Each number is 500 + 25 x the weight over its row's rms, rounded and kept within 0 to 999. Layers, rows and columns count from 0. Numbers have three digits each. The size before them is the row's rms in percent of the matrix's.

# down: layer 6 MLP down (transposed), 768x192, rms 0.173, rows 310-341, columns 0-95
# up: layer 6 MLP up, 768x192, rms 0.127, rows 311-342, columns 0-95
down310 089:510485449501499466504458548478484515462524526502504544494494508466485486443489505514450531513512510506515525497536506478481508506490529448523466487515481513494467522495498506475533463541510465521479508494451491480496475471507496491494455532491532495490545487546455569472564470488496486489
up311 099:491521474502534529481401452536477485508507489493508556480515531513513541516506521487434533501507495490495521519479491500470534519511517471527502495484478501524515540483551489536500519501480500497469458491501490510520488486479533493497540483520445487516485470507485539540483492480481492509
down311 095:507487492499516482497522499493509523486536514476479489550477527517494493481520518498503510501486506496522512491518503531480490496480555526497518491508537515487440474513511474518501523518480489540503511509465482503513508551535530502496478450490475512521480523494456492475506488520544462493
up312 107:507538506465505521516492482505514474491471488466495488502478511530483464516472495484481485507509511486507475468484452530478482508510521497529461490530479518541534446512510483489531557452471499508481436522510478500469493507496503518503521469490481482511501485529487522472503484497503486462
down312 111:477516526466518528539477472484486517521524524541500445472463514494506459505521495498539498490486446489533501489514517484468457480485485485504498514508518465476475494464517506501445516507475490472501517476461462495543497501527474521481483586518457501531526545485499521495504515521478494529
up313 106:503526508493506491483537487520481496474490486504489457469522455459507528507515476494586542530457467503502512475564554504557491543468478502513518501508513495497501504496535531489481503515478522505507478501496543509496550467521518504499464457492469475482484534486508511492546483527520465484
down313 110:496513502486493445466496489443508479497503526484514470479506516485487519479484500499518532534516476537479503565458500527449493464494503530523521538514523482549535507498479509475502495489534499510512495522473508456462507486528490465522492519510500534462523511485508523450487504472533504477
up314 094:498530526562502515470472548493508520491486458504473516528554557531499476529534449517512477487552509475528508515487489494498473493490483548502532501538479523521487508520470521467516492520494530481507497510520481483508516536518513533496532481515511513500491477480462536490473481494532470495
down314 096:567495520522527520465525509513507526500479487497514462481494480537515524498491484519506521493505473489511503492514519448497507520502483454506415498529515542500507475520499499500543497518503510461514509486520476500533474539494460536486500498484520520509486473516491513495456523485498512534
up315 094:503500480480497493485491474508485519547521493490501486507474513498501461512529488497472517506470478464499519543512504508503518492500517543516540534451466542495485502506517429482474492500498500461528467520487527503496505531506471456489496498514492549545453478494506466480511504497534544521
down315 094:529471528512483510463498497500516474479487450516513526518513506477505505497496537469466467495556496468457477496480478524502477484475548510526507488458511492512457523519502523494530467535495477466470496510502475546503524508508517504456484534495527520490510511525466517512515501491485489481
up316 113:521490500527516489464431518512499480499479531550497493463544498501499500502514463452497528508534541497479509476496464526541491491515488513549507474454512507509488438497489501538499475506489517468490485493514507509485468507497501504558489534526462499558529477490499510519481556454462472502
down316 103:473547489537484526481497525492507463515526511484492486465513520499508481466461502532546497539463500501465498505506482522470496477499515547532475536468452522476498426501548512516475480489515537497498482474481483496491502512473486537507457512485476507515545436470507475488472502498485483524
up317 094:458510492546510538535527537484540536472564504516525483477471518504520460529481479501524485507504524479480526523454505536485476542508517549474505478486486483495480521541447493474475509465462513543471507486540496504525508471527497520489457539498494445524486477514463490489503508499493488463
down317 098:512506516470455472526484522508487494503483517506483535508486490482506534511466498514455527473452506535497540495470521483527546476429435442521532535533465500461534523544469506534530506502509519482497530498523502484485526573553505492526482469487507502485502516501497511522516518532558474518
up318 093:494484532497504495488507508504482496507472545446499514473431499541469530459504490506501456442544520475510496473525475480503480521490526549499489500484521491486495520464487527460509515490477465501480487461506583467465486504526500493529485493496506489525493473488521487473490524482533511476
down318 090:500483484532471481520508473500535516551517503437476459540565539528486502467547490539502504503484502496492496466527493483508496515504470527500481540538519525478463510494492480510503546506502515507468520492506481473505463510484486470496505485497509504489482538468494510495548519472484511489
up319 094:483496511537522468492456524561462508443497530521543504478518517517504533469461461499510503550485502512519529491514504534501507523503513564510491491511476488480490492522483515479457479518483517454488487489472499525484477457454515477510488516522456468501487541520482484483499487458519519486
down319 102:505490496510496480585544497443489512499487526489504441482496514508498537548492485474468524493505500515529516508484489519516434501508490525556538516497508508439501484472517472523519496571481526487501474523507469531494495513545474521485494497474485495496508522503539462477502466492484497543
up320 096:469464479526490518485530471578486451494504470545481500495521520492485491485512532494519502490513508501510495532561463508480516495476529508522480486435497524513506481463494533465514510470510496549499521493486483504506489515498514513534519490486484512452504515493466462511501512479508463503
down320 094:532506542480504503505467556468486534481538493523478500513484499521519513504524508509485511490542484465512440464463526440494471532471497535479497536503506500503485500502479542522490536516480473428476503483492523502513504504499502488477506495476502466541466525496505520515505507487520522478
up321 097:472489510532505487526470501553526455457512490473519504496515516492560506534505504493466499491506527518512478502483525476503456516518518447524537470541499516527440489478510520508488528496486481484463508540474490441486516520518492519525505499499468517531534499516469522471518482513484489516
down321 098:511476517524494531483540460465494536498555506540512509554514506493511490491504502501503476469531512549534477504496510474489522516460467502457548514526511479457524482539483457502514476486475531500497519470465500551516485516519518490492496523525507518461514507509506525507491504462475467478
up322 098:513503501504486524497545460511503505485480449489537541508499522490505496474518494451518469517505511536477534498544485506486564500527478491549544454503516488512495495512462505514472493467495532521464506480455516446491507490542510517543499500486511488518514495497531526512485516501503490479
down322 093:482472490474503502507459499461507470486476492528518557507529478509517472533514524505519530489462446514503507491490507483452496484497481515466517521508492518466473503506496539523551527529534542455512516492506488517490508498470482537469515499453505491520474501528500455464520503512502508464
up323 111:486518454512498544472527481508504516442449504496496498478512468524505509524442480484479525552493497464481527518475479491517495491504511431519473474465509507498510479504485537522483507522501536486545490515558528523506462454457517527486497484534507485475455535516516525502562503523478511464
down323 111:467492508562574525492481480467515480468493516458486495472484470512503502523454505514496509525494535487469473521497539519468535529495500483476469493485461466457512494498476493500483478472479515523506464480464536508506504510451456501508498518488520503492512530517523517479557511483528539485
up324 109:488533504519496517517473527493472540492520491492486509476480515499464483501524500505474508494502515487500508492498490514520531478508472482469505521509498496494516519482522503487503537531511508492495464446490465463504549452482528489534450469444457501543494495473515460497486531488533476524
down324 120:442488479493511498505460532498499517498524495516515500530532508504450508488483480506505516564489501498493537505507513447475523419480525509487532496499491482498526530515470533504493502467499492512509533457507474530484515495522514503527520540548497543526513466533537521509475509494487506560
up325 108:507496517495443501503508517518512477463516480509464537432505496514522489500434451461553474494497513531515518469488517485510475514491490517493517522474522493488527486504469494462526429502477504451472511496519531491504488527500481502547538535501515478495507480489527481502496513515440502482
down325 112:497512474504492467530521492483515522531513498486486524521490480478512486506466429526497525531487474494517505503523467481534501514472535493519513486506530542496487512504443513480485503518493495481501495489508530531513518476506498490478440489553515519520472497489511474513498524469476522517
up326 094:500469485517502578470510540514507519496513494519486502528487518516500460495494492455495492489520484466532486466471486554472482493506536495495516521505528516485510512518507485467498475486468507481467511504539463547453504466499494533508512544460486511542468516464483541512508497496476503465
down326 100:509491494506529507518452525481501508518508477500505493480490463465516507490492473474498516509513495514487508495477487542493505442478491555497441543503494523488519471507516484505512487542527506463473545518472491534490449506499563497503521481480464476507467487514473465485542499534455484504
up327 100:480497485521475508508532450507527470536464466489517559487486528485494488554522533532530477492532507500529500529505514461511451463492492512476492480526486485519499519497437461452496521499482508494520481484474513534499518488552483465537477471494491466520498512500528490488566522496474532535
down327 108:502552490466516519514492515536516520503504508514467468524497466490442520505522535462503521536528507487451487495525475477485512491505512525527462495495481523515484437501539525487507497515486528504498553433545494492478516518491486473490497488491557541494482501470503493499549507487496491505
up328 105:499503488473519514536455502449570489502487518462485466493509507512518531502471458479476496491464533479471537528500520533527462485468497481541509566486525441494515518467479511478494509539477526524522529497509534467498492478460517504495517515494498486528486486550488487483536531517449543477
down328 106:470467512488482486501500504561506478455502542531481444493488447500455482524490463522494470488535493477496481475474471511468526517462479477444493517497490455513559530506464528462524514490524515451499496497509500454519511519504517469462507484526510532513497571484481455492492499492526484513
up329 100:476493466528495505515480517466459483497516546493444433489464484472471528513519506513497481518522503506520481497508473494496520491490500516517508482535490465520508490554477509437467522504491533457540502492491533503530504483529550475491492472518462470496518491485533483505505506486490421488
down329 103:510506542530499484529558494508473485513528480521495534490551504477572527518503483492554515499487484487515499530452529507454500465517499541479511508465541519443458491454478462515549499496518498506514498498526500491462535497483448498470489501484519582498546485516472468491524482519497540507
up330 093:542516518516518528474528489503507529545493527550510484504476509506516486508503504468487526442510491547488522491486520496488505542467500516483559479469490529495514533471526496580512561494477472505504509506499465490472504504509483512527551515478494490566498487531485480525474493503516485480
down330 092:530482561486526518501470503445449438450466459507561536503481553508483540465477491492530500558470526495538556489512508496506499501481508473493489486457508494498551507515517478513503503522504543484537502522551472506482515488523524507456522534476523475481477497501490495485535512484485523461
up331 095:460497488481505501463516538501457482525490461482479495457510485503517514449487465491505480487506490533510526487502488528504485492519494518461517450522526519467474510525552455495493468513502515515507536510513490454516542553476485536513485482527541482476476518511503485490496497490510510515
down331 092:505534502515540547476510478523473479456538457478500494472496519497509520537498474530470505533484495504436433494523493500543521466489510519443512510484484511520476444469545520535491498512516508498472478529479433523490489469494457487508496522474500483488506545485542494485536489489477494509
up332 107:481496491472479521528489532472558510496535516527488474556474516512478476507504482491497491484508476521475504532485495486528464489487504468524509498509464490479515498536505506508503495480486561510510474453489512520505512518476453477559466478499485480493498498478509474501497504444443547505
down332 118:490486528509474516587501518502518508521526514471470504548523493530488462519508492469519515502496502513460535465473527502474511469498523486463554462497482512529504515526506469498482474495530493542507521540460502473520481512526459505537497513524528503472493516535559518470483508510481505514
up333 098:498473527524516486491503551472531516514533549477540499477494509507525490492520512511513499504469516483499480497478532476479460498495507495505529500523503469515493477473498548490466500518554516488501507459486506475410529485494518526488479503456530458502508513494508501539520508469510495506
down333 101:478460489474474499539487485493480500529503472484452493479478482555454478481478521529513543469547515494484516506507488507495505431478516497468495496505506492452467495506498532489543481502540494475490544547492475493489501515492477532533535498474495514502507438490516492496466515558524513472
up334 107:407557480498532524516457524513488473515539485516529477495481477507473496557468483491522495522493550498508498482486484533494519536509490454511501522547501431469546480512535484529478527528438525520509540455512528556473460487524495514482493465490488504483495492516488492486478507484485476518
down334 109:512507481537525528506469479530506510487509501587534495452527530495494492477514463464517513463480539527504483528487455490488489514508470489491474526523476519519501547494501508496540532464535490473495507486516523525495510477527513516495489475483469482517506534497483507520488538507481521457
up335 096:430522520514471539489529469497498501495484554523496482501476480466480523522472451502473471509495473531486506523498520533520496518489527532521499490504528499505521513489462494511523445519524507519508500456502476500526458514504509485517482454543488504479520477519547466525478488449487522532
down335 097:505492488489522499522516491461521569468503499503539479511506502496518489452509478509495513504457507482461534495522491513471515518489489490543472518462465493516517521468553485513515493537520508497464452527506506529473570477465474514445482489510529500510530499521446530456534486513505495464
up336 104:471515499510503527543474522463538530511517467509471512511519526494502490485477467499499485482485502473519507496535507476536492527524485540507478481491462503424526517490479481478476497511513523495571513501531509511473505477515501503510552494508502468502492520525502530508477469495516504512
down336 108:523504528518431477474506551536523535461481482516479451518440518560493514443513566491518498499495512496479485454515472465507511523496482525532501505498498474497479514489488505491522471534527496478453506486463543494497516518508502521502475501447547453486507491513493507517510484533438495490
up337 088:480551459522512528537469504476548538493559458534483521512507451479496512507530546461504481528503481503502486514498495495493457468506474491523512483483468518520483517520458506496515520519465439521486463472504513522503465478507497511490531499525457496505544517518533501492474468509515500501
down337 089:502502510488470499521508529442486518498469499497524499503485542506493509496502496505504468507460521511447502494491533466510493489473536543522487507511546458491492464488530512516549502456509483550476520544502501518489517525507429473481537493489499515536485484516491506496555474466442501512
up338 103:482487465493489545501497470542514487499512480546510519494489475507435527503498462513511481436546516429506498507471486496442484472515500509485583481465502522499490506502435481494446499521498461486534479508516495530512515472504513452515512491529504504499483514500520499520551500517489501523
down338 107:539523476504469487510515469460513518490455535483545507477504504522504488510518532514465522488498547536519482522467528478518493515459494465466502493489498462472465472491563462560522495483496535509520496533454469499514495544521448522489474505475511507510524494447512509529520499522516489439
up339 097:536480476510535494521480457522482443461475507510523472491510529548514472494500485527512559474483489455469508481473491504541495488504504447473492532484474483498479511540466517504474568499461495524494495507473486477498488470523504521515486521475476498504464538474494487500526505504551464504
down339 105:462549488528513494474506556503530498530506483516546509503488502495477506497486530447496474522504542507513481488519497527480513509510545479539500492494507505567518503532489500492506475528556478536508465493507501498455525515519513489482519454521529448506500492468490495449464523508538465495
up340 103:481493496517473523539536496520482468480449499539471498489531528502513501508479533502441503463530497514473480474481526486477470505503486508504445524489450512527510517513537535495514480497524530517549506505471477433520516482508530476475473489506440506511516481458502568482491487507492467471
down340 103:509499516485486489479463480521534500468504519513488512470490449460493474522515506516560458508487490438493501469515518526527530528479474517494512508448504525498512484523518487480534478518496523454508509480519475500482493492470470504517518495511505488520481519538555462537541507507487458521
up341 100:484518511494498525461493521487536495528492535517470509474510492451507492531530505479472509557497498480486521421475493492500491483517503493454529471486464528444482516482490516515543487480445495513493482509523494478443506490475455489546511489509497520510480473458483515465486487474456459534
down341 097:488517498511519501517480518521476476510512513503488486480466499525500513516459502485478483485525495509494473498512489548493529511456476493524488568473538506501483474484520534515515541448493530490433510426479499493503429521469498483466505537479499478520473494524502482554495480570543507513
up342 105:537477517499447517524490506480479464494527475499543491460482493509533507517522489442521514454506517501497485525490474491446458504485457477537507496481489523482500479533497480444504525491500524479475479482536515495478460466520490560514464527523501542444500546496516527518486539538517470531